From a checkpoint of a small transformer trained on Wikipedia.
Size: 16 layers, width 256, 8 heads of 64 (4 for keys and values), MLP 768 GELU.
Training: 505M tokens, 3850 steps.
Each number is 128 + 24 x the weight over its row's rms, rounded and kept within 0 to 255. Layers, rows and columns count from 0. The size above them is the row's rms in percent of the matrix's.

# layer 4 attention query, 512x256, rms 0.2, rows 0-13,64-76, columns 224-255
size [ 79  86  88  79  83  80  96  88  84  83  81  86  90  94  93 109  95  88  92  95 100 106 112 103  98 107 103]
[[141 151 136 117 136 136 137  95 115 157 157 125 146 122 141 140 139 104 123 104 167  93 121 140 124 145 131 136 159 172 131  81]
 [163 112 133 143 171 114 141 131 174 125 158 150 153 132 170  85 124 126 159 125 111 130 156 163 118 148 132 138 125  85 160  91]
 [135 116 146 135  89 137 169 141 130  92 145 156 150 117 136 111  98  83 135 168 120 134 127 126 112 149 134 185  79 125  97 118]
 [148  73 110 119 141 129 124 117 134 144 107 107 133 112 129 158 107 105 157 113  95 113 129  98 158 114 116 135 163 176  94 120]
 [129 109 112 139  94 151 100 115 196 132 154 111 103 129 115 148  82 115 127 146  91 144 141 188 117 168 140 164  71  97 116 128]
 [110 127 111 118 116 112 105 128 121 138 149 143 146 130 149 130 103 144 116 106 121 144 125  80 119 124 104 120 190 111 165 151]
 [105  99 129 160 106 116 153 137  88 160 152  87 119 134 144 102 104 126  89 116 132 129 113 109  92  66 115 145 171 149 130 109]
 [128 136 142 114 156 136 112 103 147 141 138 116  62 154 130 145 118 113 148 163 157 139 117 162 172 129 179 126  87 143 125  75]
 [156 137 153 113 129 136 112 123 167 159 125 132 151 164 107  99 136 112 132 170 124 124 123 129 149 132 153 118  87 173 182 135]
 [137 131 132 154 133 133 151 134 120 160 145 113 102  91 115 156  90 136 136 138 150 147 142 138 141 125 122 107  61 170 150 128]
 [118 140 147 126 143 128 161 116 101 128 108  92 136 124 133 136 109 136 155 118 113 106 144 115 142 119 103  92 151 137 170 158]
 [175  85 139 124 138 184 136 158  77 135 137  90 168 125 149 109 142  79 151 171 137 139 129 137 126 129 116 108 169 131  97  85]
 [132 155 120 130 157 108 153 119 118 113  87  96 104 141 157 100 144 135 126 111 107 161 109 114 100 112  98 105  76  98 122 107]
 [147 141 111 122 123 180 167 134 121 104 103 112 153 139 131 118 125 128 138 119 123 123 119 122 119 129  92 156 188 137 125 167]
 [138 134 112 139 171 134 103 144  85 106 115 176 147 153 149 109 103 120 130 104 151 171 104 164  94 170 123 137 156 131 129 129]
 [119 113 153 144 137 153 118 130 118 142 179 116 128 138 136 143 123 103 136  93 109 103 170 152 102 140 107  94  79  97 161 114]
 [100 159 151 130 106 132  89 102 120 130 155 112 150 115 161 108  87 108 146 104 109 171 161 153  99 115 103 120 140 115 170 100]
 [ 97 127 154 157 143 119 157 133 145 151 159 144 146 141 108 124  97 127 186 123 110 150 127 117 133 139 147 112 129 142  99 106]
 [107 110 156 104  99 128 126 139 146 188 148 103 104 165 122 152 107 111 138 145 165 100 115 129 109 152  84 109 132 127 122 154]
 [114 122 113 174 132 141 152 109 115 113 117 148 154 137  98 108 105 186 135 165 190 125 117 176 150  94 121  73 137 137 148 117]
 [ 94  93 122 129  95 121 149  99 112 129 118 136  89 102 134  93 140 152  91  93 158 105  90 105 120 129 132 150 156 130 119 121]
 [135 129 153 109 161 176 125 121 171 163 137 139 144 150 141 146 129 104 173 118  44  91 141 126 141 118 117 165 143 147 147 121]
 [144 143 126 124 129  58 114 171 160 167 119 116 157 133 156 133 123 149 177 158 100  83 120 129 113 119 141 139 152 121 158 164]
 [133 134 119 114  91 123 130 146 127 197 160 104 146 106 119 128 121  78 154  91  86  96 172 134 110 135  98 119 156 110 128 120]
 [174 156 134 140 186 114 118  61 172 130  99  91  82 137 110 118 128 153 130 118 125 144 143  75 106 106 118 147 132 137 160 136]
 [173 119 179 105 115 158 109 137 138 136 111 168 129 115 117 123 104 102 126  98 104 126 156 137  93 150 109 122 141 142 101 115]
 [112 165 136 141 162 114 181 118 146 119 108 163 161 128 159 140 144 150 115 120 160 137  93 137 158  74 131 102 120 109 153  89]]
# layer 4 attention key, 256x256, rms 0.193, rows 0-12, columns 224-255
size [ 78  90  86  83  81  91  92  97  97  84  89 100 104]
[[125 133 102 128 147 171 155 117 128 112 113 133 146 144 115 131 139 148 132 139 107 176 140 145 135  81 139 122 176  94 155 149]
 [158 179 122  97 174 110 131 113 133 107 140 160 128 175 144 117 102 170 133 144 108 190 128  54 114 120 133 140 131 136 100 114]
 [130 130 127  98 120 172 116 122 121 150 149 119 141 122 141 102  96 139 136 155 192 142 133  90 128  88 106 148 110 119  78 116]
 [133 189 132  78  93 126 133  86 131 145 169  97 122 134 110 135 109 113 127 111 142 147  93 119 140 104 166  76 106 144 159 126]
 [110 150 155 118 108 147 155 147 144 173 115 147 128 117 123 147 114 129 101 166 131 135  94 142 162 164 160 134 118 140 104 101]
 [157  99 129 226 127  92 141 146 133 113  91 135 148 118 139 154 134 103 146 145 147  88 130 160  96 123 157 128 154 131 149 128]
 [100 131 145 168 163  93 128 112 102 110 123 155 114  86 110 166 110 112 125 102 170 140 130 116 111 131 118 125 118 128 127 114]
 [131 123 115 116 140 108 119 101 133 131 188 110 112 130 140  95 128 124  69 121 163 112 123 109 113 155 124 110 100  81 109 153]
 [129 157 124 142 132 101 127 150 106 138 119 127 150 150 124 126 129 114 126 123 110 143 150 143 157 156 170  95 163 135 128 150]
 [121 125 153 155 166 129  66 193 105 125 131 148 122 128 116 106 139 127 150 124 133 126 101 123  97  98 137 145 114 143 130 140]
 [124 143 131 104 142 120 121 140 112 164 130 164 113 170 128 107 127 127 154 145 129 130 150 105 142 147 145 140 125 140 130 146]
 [150 147 148 135 116 186 178 108 129 119 177 170 144 133 130  92  93 103 127 117 116 124 150 114 142 121 137 120 169 139 100  93]
 [157 123 102 152 127 110 107 158 125  82 120 130 139 115 139 138 111 163 154  78 126 185 122 175 107 133  93 152 116 127 149  88]]